python train.py --num_attention_heads=5 --num_key_value_heads=5 --positions="rope" --attn_scale=0.0875 --bias="all" --extras=["some layers without attention", "local attention windows", "gated attention", "value embeddings", "hashed n-gram embeddings", "an embedding shortcut", "learned residual scales", "weighted sums over earlier layers", "capped logits"] --init="uniform" --init_std_qkv=0.0383 --init_std_up=0.0383 --beta2=0.98 --decay_shape="sqrt" --final_lr_fraction=0.0 --batch_tokens=[32768, 65536, 98304] --max_seq_len=1024 --max_steps=10231
Each number is 500 + 40 x the weight over its row's rms, rounded and kept within 0 to 999. Layers, rows and columns count from 0. Numbers have three digits each. The size before them is the row's rms in percent of the matrix's.

# layer 4 MLP down (transposed), 1280x320, rms 0.0536, rows 405-448, columns 0-159
105:506467516525540510402544452522487516475520503456444459507513482490493527500467427495543504510533479507469542515448441551507528441536516421548543490464475495561510498482527524543467524489430480512504483444554523490494474476501446564492547514462441469448536523447548474479607590468424503569532531482552565628504509457514504468545548519495560528548400498532440513477545454569509515502488494518467477535458534517518435517516518474486477432518535543492490530488446406529481444462506523
099:492526525462450499489468538402537507521496451560522486466545466515499425550541488461528469491383480532475546567495573498502587448462598527522512511439490495470474448486528444542483453543533601526492507556539556493468397522492495552479513503528518589481413524483433420483499474476474494517445567496498547517520457481544518465508576477466512472519545514498435482423516510497588507558521500499509488378495553505485516513492427472501556493522483471440510556525570552433513586482519463
097:414462522589491468499536598498466591418495518453605499485524517528455464569510533509559478498492503450520476548468473504438534475471485491571543463455573532498573467503540514529437434572541451435431452447561453537500478538496461541454485496515458477520519495505529477483497551483467498527509531580436552520506532510499446546565558540470501494501444440493491539504456556515584508489508493518494536448528551573555497474524492523491544459544484534540507515401425451515501523508494501
026:428550495439459483549527513506471499472427469516496415498527487525513519514456436503486502477480519617533507528474510588583496468503525469544411489506599476510479520487470444524527515513484543506474386541589476484488457501512465537480470529489428530556491454536528504483550456510436473523476458433474519504499486455465490466474500536489567492472539531444490563452481503531548548480566535462446555500458504506530440507495512521501494467544526580474546496506537559493434496464492516
089:498445508578539449497537527548548493573553553566561533568582537437512508442487523528462390476600499524466517473521461500468464495493509577563470424577543528496444451565470523517498473475516510487459416536517517503528478427469526573478463447410468538417574511551482467516529492507484525503559443487498466466491545501512487466484472516598471550450468481405509528529472416496517483553446486466495488512471498514446479511504546448509475487574505513492454517494560556448505480551491392
090:443500551489518442529493451466559481516561502525543482526490470530508473429550459527474520514415487505517498437436459511538509485537510535467544504532507480563518524522518530488537522532440505481534507523498482543526501474498501557505444431495510435505543473494493495481577578474423511539468520554525511553529532526476445503489521548490449583583473426504471493505554545419419544514463509472529502553490526485508534508525535519511488547489547472473444485431512483494511489574494487
040:547534496548518543445510467592491448508466450465570520511499530424550505542405531553493478403477499494472523581474502548521492544451505510514570511472521477465494482535499512560526490470555545491534512528538436497549505440518509492495528514480558514465548482514445462452475498552473539438507482528475503504519535487519547520471474547480463478456537466486528558503544497474416467420378482501498541521417555479510432489522552517526514453509500494438511593526586551496531561563502492
112:456518495478457391540489492516469462549413446551483476512547566525564561427504423508460513496412513488478445457478452548460548554517460504521477512579514446554504522518501577568501529484529532512504543437470502439487543466451576488529488516569503487433473480535542428493513497463499499547496589568497448489499515483531520523450524479483496541480523502491476503594466634530397525494524545552483455544522447522545526493554484491496465437514483494519569566546476523556522412466505437
097:483502506548502518544516440536469487517482498523564467480503519494511509577456523488483561536496514552507498542483476509467423457416474509506521586458542495575532420470483456603533417459519552449463427500530485497468488482597521497532509505551459513566582511502467498556465477541462450497565495543432496432444465535531527572443510519502481478485459493499431532475504448507599523433469504451523527548535531407450499495498499496484518523532447493463526468536508565500434526442523572
091:533518453438509548420445408512536495471594538452571509499518524436411477485519488516442524524624549516468523485500495444470493557484508454480480528483513514502474469505491485490516512483515492569483527534530425520504455420492533489508447556473451501492536528506471477472484570479473536526549493478491488527454451500494543436519438501570424571447442533531471410521496595496487477490451578534534491459527463508557540575507442457464481562474495472522448554480509587464496449457503511
031:430468446517568503492503475446528497457600491504527460504568542487486392461519484536550498479452546481490520509446451478522607491545521469501408470478467467498585580473406497485556492497453477460506498537520459506456493510499475502503500505412550522491474531476537495546546462456509544470489515570515466525484422487487511461467494574542525559531510573473524546564549516509568494508519556525567446507456508459515521540489489422478513481545488527506523470493504493501443464527498457
089:405419499544444526530506480482454596535469538455544456539534492603534514504463538431534577528434457481456461454517489519559511486490432489547485512469478551492544441468412521490485509465520500518448487482484497562433503549508409506456492501513551506535522450541465509501523465468536515421525504478496437439492498527487510459523469557486562515559544513408483460389559498544501548509464494409477460500527504558534482473500510502514476496433474531494542529512469573479550546494520476
042:519505476531496532484540458498435527542491453469469501497444512486542501524461525507466501457517503456540515494605457468526520493553534517443405504520462485468528433480513542480553544370509486474427522525444567493502455572508439482467479436569573514500477511395447515475497524523488519526475549462588479491498509546557527450510465499566468496517484567505495545490547582541491482486428442491455507552568525479453431532493563512531469545527514491535522519514525500540489606479451526
096:477528500529461506491555547387448536434443516460481452409539435481481526554532522532554427460400462524507494522537458465511483493570499532556551522454551475555482542488510489498512480455482515410506492544480468506544464465458519468492507511490449498489456491511482482543494536580457461486452512504453528406501507556450491505442515371486483502478486488533539505519526483491472519497552498537533401511538534495479486497531447516533468479476496561418487469461506568479464553410475512
033:447513522560522478504499493529521540452523466516459491482516459520444557546454542496537478514529500478539462528493488491476481549551447555554512600536472499524441552508500511520517533543480497486436455504433519481508526530553419421488502483502464529442502532451456484494471538529601588494536455496584502459468506575489476473505504506512477496488505511539484534538537548431492447471507468451550490492541517505461506460478421509426519529478481526560537484487577555530530559553535499
080:488556428458517505497502481558488488511411518459420507485514551451472518475488462548488504489438470567541493521483528531489452527514499499441479474496462496492485531516525525525585500547498552513486504460476540501553469485537444456510518461460531468467465537501465479451516521502496475510451509479534510466493431470445507429455511480582441448458522545456504509533563484481444494457520457511462414444468566514499514502470487480634484442557414516436552523551531595488489510496573451
099:523448528471497491555445501511509509486488491573526477557487568519514505446572501461428541507522466466502487460485488506514597528460526493566471578476490479419538528495475455483540514535521453411515436525522466501484484478476545595464449524471531493468549436508485502484512478462447490600474517461548471483540497492535446540468540502494555477435509536492467483468517599536497489467553509475514491554454510469441494551565519434532577524430539494466478487478504507528448497449536495
103:441510457499498445523519486506489495462534518445566524492467522520529456489452514533490507517470536525504489468549476551472557493440499457497532502576496522554515483461537519560555479525544523493491468507461560513466495466446474440527504508492543412416517565585427492588542536515493549488527575499514510505546508484441521494459478518556554496511545479516476454451511449462484591501492545519432475471528512506517505470533539473506418456639473459507546549560425534529526497551535466
103:409486489491484487498546546469486549483454590490442454505471470551500535539547522470491531535505445532458427447537573489508466568424440495508453504539523508532438480563502514517455449529433494553458509500501493457502443486468502510504512509552445421471524502509573502555407521542500549501458445580517514414472452531538473525541503505496510439527443527468476436514509444491462525505451491505530556525497540481577496489523481514413491488498513488496560517527496479531466545503560566
084:413518548501490444469626492480516472484448532456510488455554527587550504443510504475482510533463487436460543508466499500497504488461590521454476520567469428574507518457462471520522476473581490475491504477537500499532474490469534474479470507585463484503446541534489529440449522500467465517405506546499503465428478479517506535485539530522532456520513521539488573521502460489518457602556513454465487486525514545424499471453458477578450424501601456575525477520561549498551528499544481
085:443498562533420491487501511485509560524471494516499470446540489527552572511515560473533538509467445469455482495494553448486529452487556474514469514465555555389461505473534522470552533600461583495534521523464512484379533507499481558463439548492566463566455489509465527550501450491544498476552536509477498421537442555489520479520475538459570461491517499531487535475533545495511501518523520480526513491500485505509535491495555475548515401545551515518492544517520446503489472504523546
097:555507483527514517565506550529463586496503427502557525542419525529476543510478588500542512470490598542426507525534536492572515495510464551570545475557490427497484564436538514501450492490527478461479517503529519553515463491503512515464490554531508481487505531486537455489488492566455557499509545497496484524487451508473516483478467519534457509520548486511536479510476495500541579458477543511528541524525514527502440527409534442546529514541559509523433581499537551483431459539479435
086:419486489505442486472536524542551504439505529438520526477485459480521490448493493560493518475507531483487531539504525468452528546497579463464442525533526523429518487485436469525523508553505487443539507539467516488496426462488564527440485494467554465571482491535496503527537483526534482519472454533496511459531426494527505504498529493445496492470479570569541467534477474481470487454513444588476452570461496559498477552458363559460543535558485486509496443505502531453520529517574555
103:550500468431511526507524455470477487512466519468479531574536541533551523490460408506524514517541450515475537491456517498525590512521514543474520531533539500505562612503498512445434564522532482501496447478548419507471487435530495528523438471463539531542475528477519507501479513477557446472531489476541523525486476454547485473547524520448443502521472518469483532476453500501498416516437474439478535532487602535475541458509482540466533433508530472487534545505511470419500525461545505
086:501516525542521566496515526415469535460470552489484436429408502565523562580489509535566501480472517433544483578543507457554488438506515508519567531567472484508460557486518501466544507442507477501511418486477599514489484508481491443530578512541584475455457470521425511538515467527499527554476550461458477550455477473498509513517455534527517471456562454504528551485521549561584476530442466515472471503522539456550435546465498465507466504543545482521493566512447546516482486549433530
095:519484579445482466529505475483515414471500491531450488416513456523525378470478484492443508519476460492536517440406517466498536454473475453533500570556518477540476563514508456489498508505444551510449538463564525531480469479457495522457451453463515541553476471517528560488563493520450496540525505517431501553490533518491440507466521523445405489509537420494463491407440519479506502454536469544476523573463500512522490534445520478554497463594555490503458522495533499504468504480492490
133:477507536492464484472459531471516532530461461558487471541520483546548479485492535490493513525507561472469510503457541447439557540581544523504562442467479471539533455506430428517530542585427469472582495488575527567501456454526520558546519524524528557466460451566548474425505509481479499483485499479474522438476528530553547510432560482490485481511531513544514489498551430436574558525431504474583464477530556471501438495543488495563481461475491479510479464491520465551496511477551533
084:521483519498536536502488480513516486500485513449442501513441548543537493506527487435473545533551489488513509500616408515463504492446488561556602517575505517534472480534556475540526462500481433416478504540527525487511566502472432557480503512453584543495515540551431511467530431517543521527584484523476468472588407474528458509501570495418511506473502475517475443471482511508572495481474454478486512479454544505532477514450431474451444476613487500521554593462514475559543493487488458
049:562491558500447512532510556445523511480434454566465461485471460549470522504486544555513499503426461619458468567528521539524481473462466509431508406468532463492502441497524426562530443463451517425487523489475448442464463535572587488503547491512502542479507501525476481515544500476502492443509504567483505513501521533524447506454474570614559564521512521451548467445570503484541570449522476447465529510488521489480531459443504455460479448429501490513543533556532625540427537485539524
110:511520496444510533468525471538489422531447417533468517495493491507578474485446488504498485464420562477504486463482496488531470490449504481477486562521506472495525511534568460509530498511533546481544475481526429579475496503518520469444418469445523588534557500518478608467545496487440503501521553506571428483516500544501474529425512469487500506554581539539495563462425524534463499449448552522486496471440532466477506490518497509506454516559506468436483497497399453553540477461532426
051:505551480465521532439496462537463465496474464488574493475517496504552493471466459525450500505509519466496537496485471509540428428475524549538457459467551542569527550469576517467497529404475520552555442493506487461511511448513472466474488537485453527444535486516446490526517546551442445476520514435446586527539536483468425508513442564494497478543537474463541506459521443447476505427488552464503521535450527516468482400505504452551513507564539511502462454512481457484510514438577548
096:474530506496509489469413533453503548519481508524483456539527482490450544432469490495495474471545552455432513464502463490487487447493545460491500496457459456534528523521441547421490502585543513503483483433500443552457533526545459450467501445404360484540525467505479499456443477506496480480497493494481529536507501523508508523487521484468572486503523542502527469465531568501508442518590482522567473524505450514502523530524535515507483502505522558563560490410479461546506474510496430
095:510579430473476502495477545534501491554529499434527480459447567495515571560471511582514492481513569507469494476470514517497469541480462554550480507575539508512501598497537560479504483540431515463554579481579491516527503486490498495444455510494510430490524539526486516560491489512486428515515489535488480531405490463478491474460500483476430533540549544465525440578484434505492434502538482537429491515489627537471464517537497511599439500540520512488537484484536521465516494474473506
038:507509473453466483472449482480536506501511537451537547529503538444425451527571558494458485553500555520507510498510434476567530570538553518532453501578482495468488531505489516449501497550601484560542460466488440487380483479535502516507469451526479564481550512565404473514488504477482453549497479495521463447528501498476570524494501484573545468492452483472495543518508535521460540499480495440396543565528443538403553508464499525421485522477517510526432560543554520486497485505516517
097:590545500518476491520490465502474507516514489485531454503518452498498531461487533498490531525523588525497476474517580406549507487519519557508520556451530411443537431433441550557427459527471480529553557583491439504503513528535513427512478524500521510469467516520490491404490461473479546482490521473597524507512539590549583531490484496468535428497561537492487537562521567470447546507451542517506488496469452494486460459503548488509584528456517494551499574493508438505463450572497478
089:503483509531525523499492484464524512562499548526576440519478494540480578437499519389474568535540553508494560541484471441469446501445530456503519508419518506550541474587481452471486519509404606507504498541490489549508491536502455578486527567453474550505533495527519505522494514546537469495482539518429512524522434442526500399498475503491469504429457535497524491457468588497477516510502534540513457499508522531469476498509433461600525498497466548447484572474406541472507463504440496
075:551518475508495462461488452483467495546584568456611573533549580455478527534539500457516511501485512477501471469524465459447542488490441558467495493455525533568496428407533518547499509459521551469505480593493587462513477489434557438559514523510467543522477383540500552553499462477510493533535535565527484508477505473475444514496523557531519500388431512396451423473481564516576473474500516437452484513464475487606491493500519479487505565513546471503437557477478524433476512525546472
108:489490514466551517483482436569513496497499472607532502576451531467467520480473511546493511469500532463446554499438480494509482502486504546570499451444522491465505555447474476474451478522484510533545545556490515479492481466533468534423512513456480532603482490577470518514503600439436501502517478423491575542493461510459555460602489518480544480565524528502470456447494492514503558464578568499544514531424513501495492440530546447518475485489572513529472527454423482491502436546425451
100:485507541552488485527519519503511494535577481519496486489531434449484458580551520487558423490553518524438508543545495504515523469463554494504438519514632453509517507483522470535467509529544450530542514495493447435451486447480562569506461421465501524465503516537567538508522555458463584514473541491485547509540451534520559550467569586458567482495477469483541539548461542543484496584561498501540501498415512443567529536382513550499489579538559496505484466564462504528482493523477526
108:515528451430533516482522492517523503499538636523508511520509569482509485527496479448477493536492436568531466483485521509530512485479516539513477520510475467472466497438503531544550492456521496491501472520616548520520456414487510521435503533417561546472498534525479480512462518434401499502485482395504497522451568565472518537502547513529491510453518506439441508494583503510498435476457533501505516456518486484425482506494507544509503490517476499473440562506523489479465580519467473
093:485473547482506494451468505524508546514517489520526444559486516489579517488469463481509547498445547507511487541497473499410496498502494503541471471466427575478549477398471543538530459594550512492508491545473508525507463494459520538497496492525499463558510442556447437490548506475525481450491560524480493446454510507513471494501503534514505483469461508507447473506488486472448528459412523595464413452506466542521525488465577490503515393472480528523498501537491514444506460568540532
105:499464548474454415526442451500531493454551510573510503491559484531499459521519506455510467510514458491440501532486461515461512483512501490509553488499565492627552583502459505437445536516559536429457471477545513525503479459535487513507512457523457468432441472448462490393416587525490494507479448459556486552513513454540524490560484546530436549541406495475468469463516441432456490509551499494501527498546530511509572496475494499501545486529567479537450546479518484446503588482545535
122:546510472469513539548465436563541488529489438515493482529484484512455491460455437483459514494508551508495500501510535479521513548483434473445513465480430492483515545514587415436472458525494542497580491508480481528526475505530529498496523452497472514604449475476551534482498652536495480494606506490527560542526435427572478521484443499524494443549492546527528460474416531487469464503515499575487447513458550500498497508451478491587527491505533452527418507456449406437497496410490519
084:472481536498470502501462511576563459503486449610508554512546458525539506433585514467504510478545462525485582493512504487463482507451516536522526460483491470422496552502533475485503469501522531502420541476524555473535505436478501495505488444519449477560537455521485525530525512532402499500507465526487497581537570533433472476506487474511512511523538496461560500518489493551492451492547559517558484481408510520517526539539569498517537455518576454529499487463473500398489440474546493
# layer 4 MLP up, 1280x320, rms 0.0582, rows 406-449, columns 0-159
107:486530429523532564496519548434519583458442511499483517528439550577456541472519480469533587494451499472543482536423558556490474483429446498507491483531489512468487510597536499457446523563544498518513448507481459528533505530527533452493494515502591509551540529435499506505464557472521452443501528462481459504494486533483517520485374496483554458560560544465412535539574553485482455591535483479457471458530530483453496433490488479470565539484530553498547446548468527509524548425472496
099:482608505420441462481470530519604412494556516510446490496415442563538412449611441402362511650481472512568498498570497538522475514538538432542460520501497573438441510514470475514530531566527509546464525510489513432521530485513529509445504491508517517405559579480503540428489502504533560527513510469536568498541484461557474480465476530420481549547434536511453428505548501506485469509524466511487549546462505459536506482451475481447461512508420479507534492521518456533496523539517536
055:550458494490495521494429501531510483471519489567563534539527478493529507482470517465463512529539435518498429563491485485490476508470440499562499445540536514522494465558473453459529499520514445534504511516418549554463571602551441483535538436547434515515520492433469487474434487467606456438503546498522449528497487450547541474513476489508489470478443556472476510482456534477485507524473402462483456484509532528505491461519529507475503522468402560478509521449520544561528553509527454
095:526521533511565510497487445454514514554488431571511513549503452536531498434517563517517501557533496528560527518493453469516548471492497523508503530489475554515439453628529487439562532543478483472509519476429493531473529528431494532535524462555544508540513471475502468436513510589575559504519516409469534533461451477530488485485562528416460484508518517485526532467540471467525519502543514534499450524558425547511519416493520470535439527506483512496517471434467498629504504484502434
099:507580507550494562464528565484501394497515530425555573475508449451524468532498532531510518517492563507485603555521443517564492495488443460493455492408524526504450566486554516520473514488525505520461567550506530472466458499515531417443493508496482515439493491504475510489555523533513396508543493452507595557485547509522476514538567455495467536521511552520440489522490511486488520418561515514455500500455546514594509426474509449454372526498472519472508515444546469543530516527501536
063:591518492469438526549403456474512471498440483528551568480502526531521504396552465494448532549484463533551510440439511562456550472534464488473526474460454604460425431556501466454491522501512531505485471429494419515513594501531542484593481485430540560457461536425486475494512477539615473483478517488503539509436486495551478516476538514451457460539417465562519487544484534458500422503527528470500472532530495486468529507462486503494435477479403490431549416488523524532572497485474439
123:494518453458522513527516503499505482542441509553482459580486418486511517405486362367406578458534505442516470519495545494500580495486416544534528532449483545462505517513560527514525465431509467535481543493446484485430507558560493452540573502516504478452563510457541541509472576493535495513495517477547516494432478479532500493478517483440476458505493497519473594561524541505451491549514482493522520560435516497505530465509500502560526523498515453518507491511503503506536498491493459
102:483484513463468549638461462552528504544425510511566530566509451494503451521484514415481567523478562498443476424475485547548468478535396455485494550437512486445481485504511458544505483552505463529526479464439576569526579493459504532508537461476482540505448523502576498509536485504545498497549567541555450485565519512507474505504498535453552508552407496459492543527474527512533483515510495444493440541524407514478512454424514620481456600487445517421566505549476524500428531459540433
098:556510378452510575531514481467591516461506523517499507504526554496438527519526514501435529518553514522524450470563544513531477574466566565482473530509450599569497476504505501426491531496459455514498512542465465465460481528531518442508492442504574469534540527481476464449426546490513493477542511489486513508421550405523543464520470403454488529454441536494488461538532431548467457536455463526463518531481459493526475487485509538427532504418453530431511564407526492509517483509465538
055:590511535538525532538478508486535500506502416522420534541541472517532527467515497447404537471480514505482499516523476520486494532523495503510492453538532588536461449518473533438530529494472418529483526444434454481439553589545453470505475463467441507499500494458517500441492555544535519525508577482564547472477542452498544514490450528413425445509536498504520484427542510463444443560602485448507474475502466535520489542542488496452455559438421488430536446452509493555515562497503522
092:536528456448486547493519457589504499488473474459557589492509534414422487560418551453481497496487468513484476524476481530544442538509482457457490513497485548511556492497484487510557550480442491488502516569464542457438512569512457462452492543499556530529520479475534468425469512518552492440459465472512441448526538558547504455483548514541498523477504513538508477514608528493413511480532498407453497512542502527527498404491553532460507571505470500473535508430502488517528525540575548
064:542577507460422548530414436484532431593490423474510570584517509497509569488490468463421498466532491511474504490430569516508517572484486463492535520526450550508430490533425503443516478474539462567388537490475458507441555528568436470497572449480473514504491565464561526479479520484540528436451552461488517478448538492501475425490538481469505457472460505518493438477552490537474416488535453502537479435446540469493519446496509562542481574453400532540500478449531497530460564530493553
100:513516454457516539476455506566480545460401558494592495603408566504414464468485505444458526523519542537561506470545480523414486525478520446532552433480541510545563456557470442457464437550477476472431525511497508559539477525492532502437515492535447483500552523545514405493473550529472518433455550543463542446489465538454593466481564488499495504497506455573471527554488479439516458507463480461544485463533571499509430478527519532487521586464479539425535414541483472525495538538461459
057:506626477482475464577472487530492439513508486568491547562515480493462468527505499468466481513541494534501499523493594479507559480521490492504562446540522530473425475525543471466489509551549476487432497523422490535535572556574509493455488516467507490450498543498540406464542529531514476502477513419496510403460533512569473484550457449446477506496451458517503454545557463524459432568511473470513546506520421469561489506513546490444448514533431484504522443512487531529506551472451578
090:488494509510496595483491563481550515513489458532522526577437502490516492433553480480514523559511493508538537451507511463500394444457512485498445501523487458412525415516467461460463437479483442483458445552480545456509549483512531590476464506482497438471460462505506441495466468505497428461484480564519508460505522543520429492498495493490519474439452461548485525501525436479494517603514515527566466468463458537561479490509523504460424554523523520458525514501496477543477485561490461
105:546462516479501481510515475462494546513449521521423557554454514472468463480528505446467458513449436479513495489530519613503559486530482580524492496514423545466538457507536464505607492530496525465458475549512510497396518522515478533591513513499527536543465481464521537481520493477500474549489523532467429512512467409477435498497499556472523492465535473533482485519494552464532489510481447485532480495545553519464517520553462479551498496476516511421471486489487569528513476483477437
104:503581514468529441562496524464512490485471482572494521615487402485512490481557451498422582583550468435531453497577530476503502439519478464543488517452567538521455445508482500567469558500510458527451531495495468473477472521492431407528566488436465578417517548494479491449480549416481540491486530408498484598437503447518488476538466505543477521550504470513522613489552530502432505512523520502497514450463476501494468530527525505484495534512474495463530522489538427565494523539470461
111:477500494433492493494529505523565536551490527503435490586419508467556531525586458480475544483513462466515488521472481434549525540540477461542479485447512484524481435642463538426520561539441488446509549493497440568502640509422500490529540542452492525517523552451575531510491564524507561509514518481529483525497500505542553455481538586492453556532440593513570427581498511439484469498596512487492514489489530483532526492516525548513440523486497486455541500501461505515523506466541453
094:529514532496486498539510491476544557579453449556463568496483497515436501460521470478519496484542528507439418505481571429567525510512503510457491501536482523476523544455576426426568474536505483501467459464471459516489516503558478534552546465514414557576538535444468496542471502491534463504492493483509434470491540517505591531526497556427444481493539490487481501498483521463538452558496503503455455437459466518489491544507543509586561414494490472554530540478484493542495424490450543
089:539486496389439500525444511516570491537511538558489567489399512531571433445488440443487541532454481527515497576465530527497502549526441522491494493486501535549505475493546506472509459534461513444520481476458542496545539546490541513391583465510487500547543433444516535430557542544534534486469511527564450464491524474503486490474531494547460494489477536531525513535524476541443494470527497519462502506484492539562477424476456491543382590500469475465558531529486498485509533556556503
104:502487466539527512501495527471485515508486493471488501554411595524456580493456554490524470512522510488434535565471537578515607478559468499517542439486465487463490500515538507503508507544498535439457459544523478499431469564543474483531503538508482526448437509456565433471581522488480552520474499448432445516407545476450545516462494438475474491468525495508560439558480578467483494524500448567494467504568481474479504506495458433501457500437468507499518543509508530554490474477539542
095:501610442465448502553426520508474468537463518452510530580465533478537488549520499459421539499486496480461471469546463556565533546425472561499497550478473527508482464469448487489510451552530510477467511470465529508508531610455519482524520461477469526478544553458504544457565491496530459450454517460509517509491539426479489459467597517398519555500460522521485459547491512465448505461484517534467485501557492505564523491527476491463486509488406543410508450463472445543522503500532484
110:543485460496491503490444517536597461567491506510566533530514485496523475455475455453504513470498495530420433553456578509533426521567487456479456533524460558405447459494488527493528513485427455566401534468478478501514510486548511426516511524535572484546488493495513460507458512533526520505533532567534512460462517493565455482479479506540517536473461500492507494572513558563439440551546462500517448485529619531497454468518496514526456447472516486447524516490505457476589556484515519
096:505485543490527498508506470549500470535487518474546495522490475504479482406599432506438472517505478518521534478525493519467454436498392408577499468515543512559482487544548489498443465530498523535497499481523442544502501513475514439501495465564501471521613513488491438525547515529548488419495556515469478490554505466484539499511543487508492441555418546571485527514421512511510446569490498523522519537455572518460449583436499498524513503500505457507478434465410479542543564457475478
103:461512531512547530471517399561554431535554521495590545489530475455467472495486538530489504513556506548561515435511480468495476463508543509541431497499550536491440467505391496553500473528482431469447426458482482527580509487477479481443500511423467493501555480556423494505574493476503538547534517443493538493466502561484445497417549504525420525461462445472474518421542495438495529492426507539505548519472466489490498486472510504480490505509497472476484529431547450565489473544480434
144:452599486527430502499509532432591437611431487548493506557408493530522530449561544419468535549503506465590535542440505476490517460550487522515485483493457513527490398563500543431472561520464522448528545459472476577467495511479504581581500470444535567475547516509525527414587491444525479481484503544520520442438504511519507500454535531508464495545447508432440475486460482466496472563518540455535521478477545478561511454522462495540460453481495510489507523511517530515516483402472495
088:519466462452508496546508429545578464527491494530527629516416519474458476482567504478512499479528500528518506514494400503471463485426493476516454496508466555552557445472440381482497478455484471469436471455459480528556449530544508461490526528522530539538553521442549471531509540492499470512505534480503435454459521492523410483582555512478531542508500532498394484501550477512497445492555517444524543561528496546427529431576527480445508510421444473442489490496451455526515447469477457
066:519536492509459536571442522551510452562462472568480543550466444514533508388495536385457466483564465429528499532529537549555467565555463495491473500482500540515465475552499510453530452464497536531407487494474430600457528613559483527503468518568503514483479491468460462499472496509568467456473499444552502477535498493538517508531456451442393478525457429533486481540471465508489563560494447500497500406510519448480445539507481550475497590467484570524513472542500563567522502443545524
120:507487583440455526573467444442546471465575507516546460507502449511528551565570535466464467531509461486535519518542532516571451505513505445506512509545505538525492402610543427440538497491478496487496459447454497510481649511495478479563491462515453481520443576483413506529470551507510506475519460477460532465517446423493537445512519537528433447475454490528544536514503506489459414466517504463512504527487449525539529441455591535512541594476509479534476518447430484520481527478528536
070:509577464505505504495474539512571411544461487534510498530481443536478476425471455492479532518564409445487518453494432495496487431499470472552493511480490526487514484590528517460462471505512546473412514494462503455504538517540532543431484578454511491511502506421456519498534484499542488429530558561551563504408510531487440532537436482486502462488422447458446540535534515540492457602520394542499525579449513504464488449482492524476496511459473506442536479447492533530468479467551482
099:531634485448443524503436479481555430499504475501495522565453515518510465480498529447462514570556501546485483489545526426404442480536475459505492403535559564452469458502518551496498532441454453534489456543503493513493571491485469438514531501494479478502481521483504524456455431475499595468460528435487559502555483595493530458556592553565452434496529450548525541583476494501426475541474476444519550480490470439543474466510533448510413470469452487513543411464443529523484450568539514
101:543515420496497504511425504457454479507528529537493486575424580482459446471598466456472551488520482443511420559577491542423516573453534514545498513466472537566524477527505530528526426496511510514542489514509501501501536582544493487510488463489506522454577525468460519460502535487531472543482515470546467501416438439499537455435469561515525527532520454530437503507448487487505461540503538521409460480497559498497497502513474502547501607452501447469507511506497494528618561566429501
061:612560544473495562588442498514518442566496472568576538504474518494483494444535503399488531481574502494547451556558482498454531471492462455452506488517480581522465481542504502478566434451517492486422497493448468509468480519496497523545539544521507498425498558459533484480475543468596465461556494500475498441500562538542497438525480483423508535477463500560486463503458466442493414581528448491469543417560487518491441494516515573487526557440425512491529488494473523502497549484501508
100:497500536505453442463465502474526500505551497534565487473567448472470441501487512513538437552510515505493564512512563532499438514514407468480497518482505500510477506554559454416508551544463524462467505497522485496502521491493556472495456497531492455537556492403549497445480504579520505448549504466496555501505485461510447487517530482446466445472468492561474580525490524498477493478465448459485581515540488465561505491509500561428488443477548587553508441529545497526493492411573561
097:497524467465493452504486470579467483531433453471500550503472492464441492494453486517544456498506441461525520542452494530499494542505492563416508559511485514502493542480445434440512566503441496559499491510468527523479544540485438474505496462500537536547540470459534504456519447452493521479493467491578518517531558524461466505500474540444480468524507505535482487508483484471422485520537410466509509561465434476514515414560453492457451484434489475515547453497461426467557492486539561
082:523505485462594510577508471504527578525458478480538500503454464501442579436469499491524467452475499536583470506485473491490537549556403514464477556544483547472501463482482548417514531571536403482544509535423444512460475582579451515530537444514552505558471441421511494460471435481539522450509450427569458468508545525440527448483490447445490503509459501482461551481527504393492519471524454532483562479476473542545513456562544508455496498432436477520555459526417499485516489487450507
116:530497552512428472465472430512550448587427513537494542503496474481492491451459450510507532520424440594502469464486532509485517538525505526471473582493452537525549537548541461479482553522483489488486517524502507572421518523552538407477512506524463483517517524464512501521496518483514405521504502538537491454453534491492452545588529467473511471480554448558508484497485620469374470475525470477423441517493578514472500507574510491552463520489479536484492491445532549486514505501531445
109:535508523428456490548459570533542436486549447522497491513463475497494558530501451487496548493493469454481466503503498491606542517466504482461499446560557561531541464581548469461464417438481498567480551438511482445474582519553513543517502507465438541502477572507492557429456554482486508441479541498491543427510419527505500487541550444474417501478457513527542427513495500537464480525569551439511486516539465407592463524448607492519547499486449510506518494388476560537543506516466525
115:556501503449532525487477563549596482541473448574516583557456507523504522515469473436433524531523473494490516504518481620455482551453501546497478532527480527525534479587473475525539485526492521526454493430536526556583466501514504547503453469483542522477563536539455508445507527491534509516430535498530464565488615452484513461459566473528478500491457452479484476471474481542527509518470464506453473510586572431555478508444455527540506470499454515501475584435516458519471519563453482
101:486489536493437464515541516482520448497550488572486540493528421460517463438541509503445546476519537487521503568441469543529535542497481503543466467444492526490483465513534446513553452542527506514534476432432451473486512495499451484531484463506499471478502508491481564444535504471513429439472532485491503436444515372548580440527472523443458520539436510532485514479417507504449492540586507484480466495426525490534523462507478506494490544530497466481516554506506504525529485552470503
109:565492478432514571530498446515595480536524520536487481545491503535571476429523563398446612554562469483500469587520489524524496587515495490539473531463464571579435538515479484397535419498524482491512475477502512517454539527472505513472501539490465522542512523497496492528466500553530449510561506478526526462525498453556475460568511567479460535522461524541483429551458537503453409518534523513477436498546554525451524484436431536546470471463501515475510515518499462467539582505511454
136:553557456477531567501447468524517491511495474519469545539453547467466482488459520457383510477499496545576431509531471537497491490456470478546550449504516526579500504508482457460430514534515557485506440401516431574478519579523521454467493463451536589505556575514534498495517597487516482496469550514538556561514395484528585468491524463506482499487448528561548478506582501527445505486515412456518450471507496467430514489464486503518513573473503521554521510526508512544485552499428502
091:423560573513459532504480539520532424431455446558556527481541431478520545490567543474519499435514494480480550518459582509500470468492518453388517429488576533506487468518502474482486457570506482538506550463491517519539545466451594483479564478482438514570483517491455517498512527466484529467529546487540492503515519468512564505487512587506429468515488517507536569489491471504491448544497552431520507497458464559510511506489582465432550509503481518595573446463459444510531477528505533
124:515615419519451481534483489447534391504468459533468500542492455465519494485507518461381588499529580479514470480542498488510505487484500469543483434499536585476555489530528518487454505491523507509541517478443514471417492497480465553467506537439503550460474484495493528439420542496502511434456519487496520449444508452481551509461482468466509554524471539510529497577603567471480462544492505533543541478545553461603555524530536493441503490497410509418500520469500509501523566544484542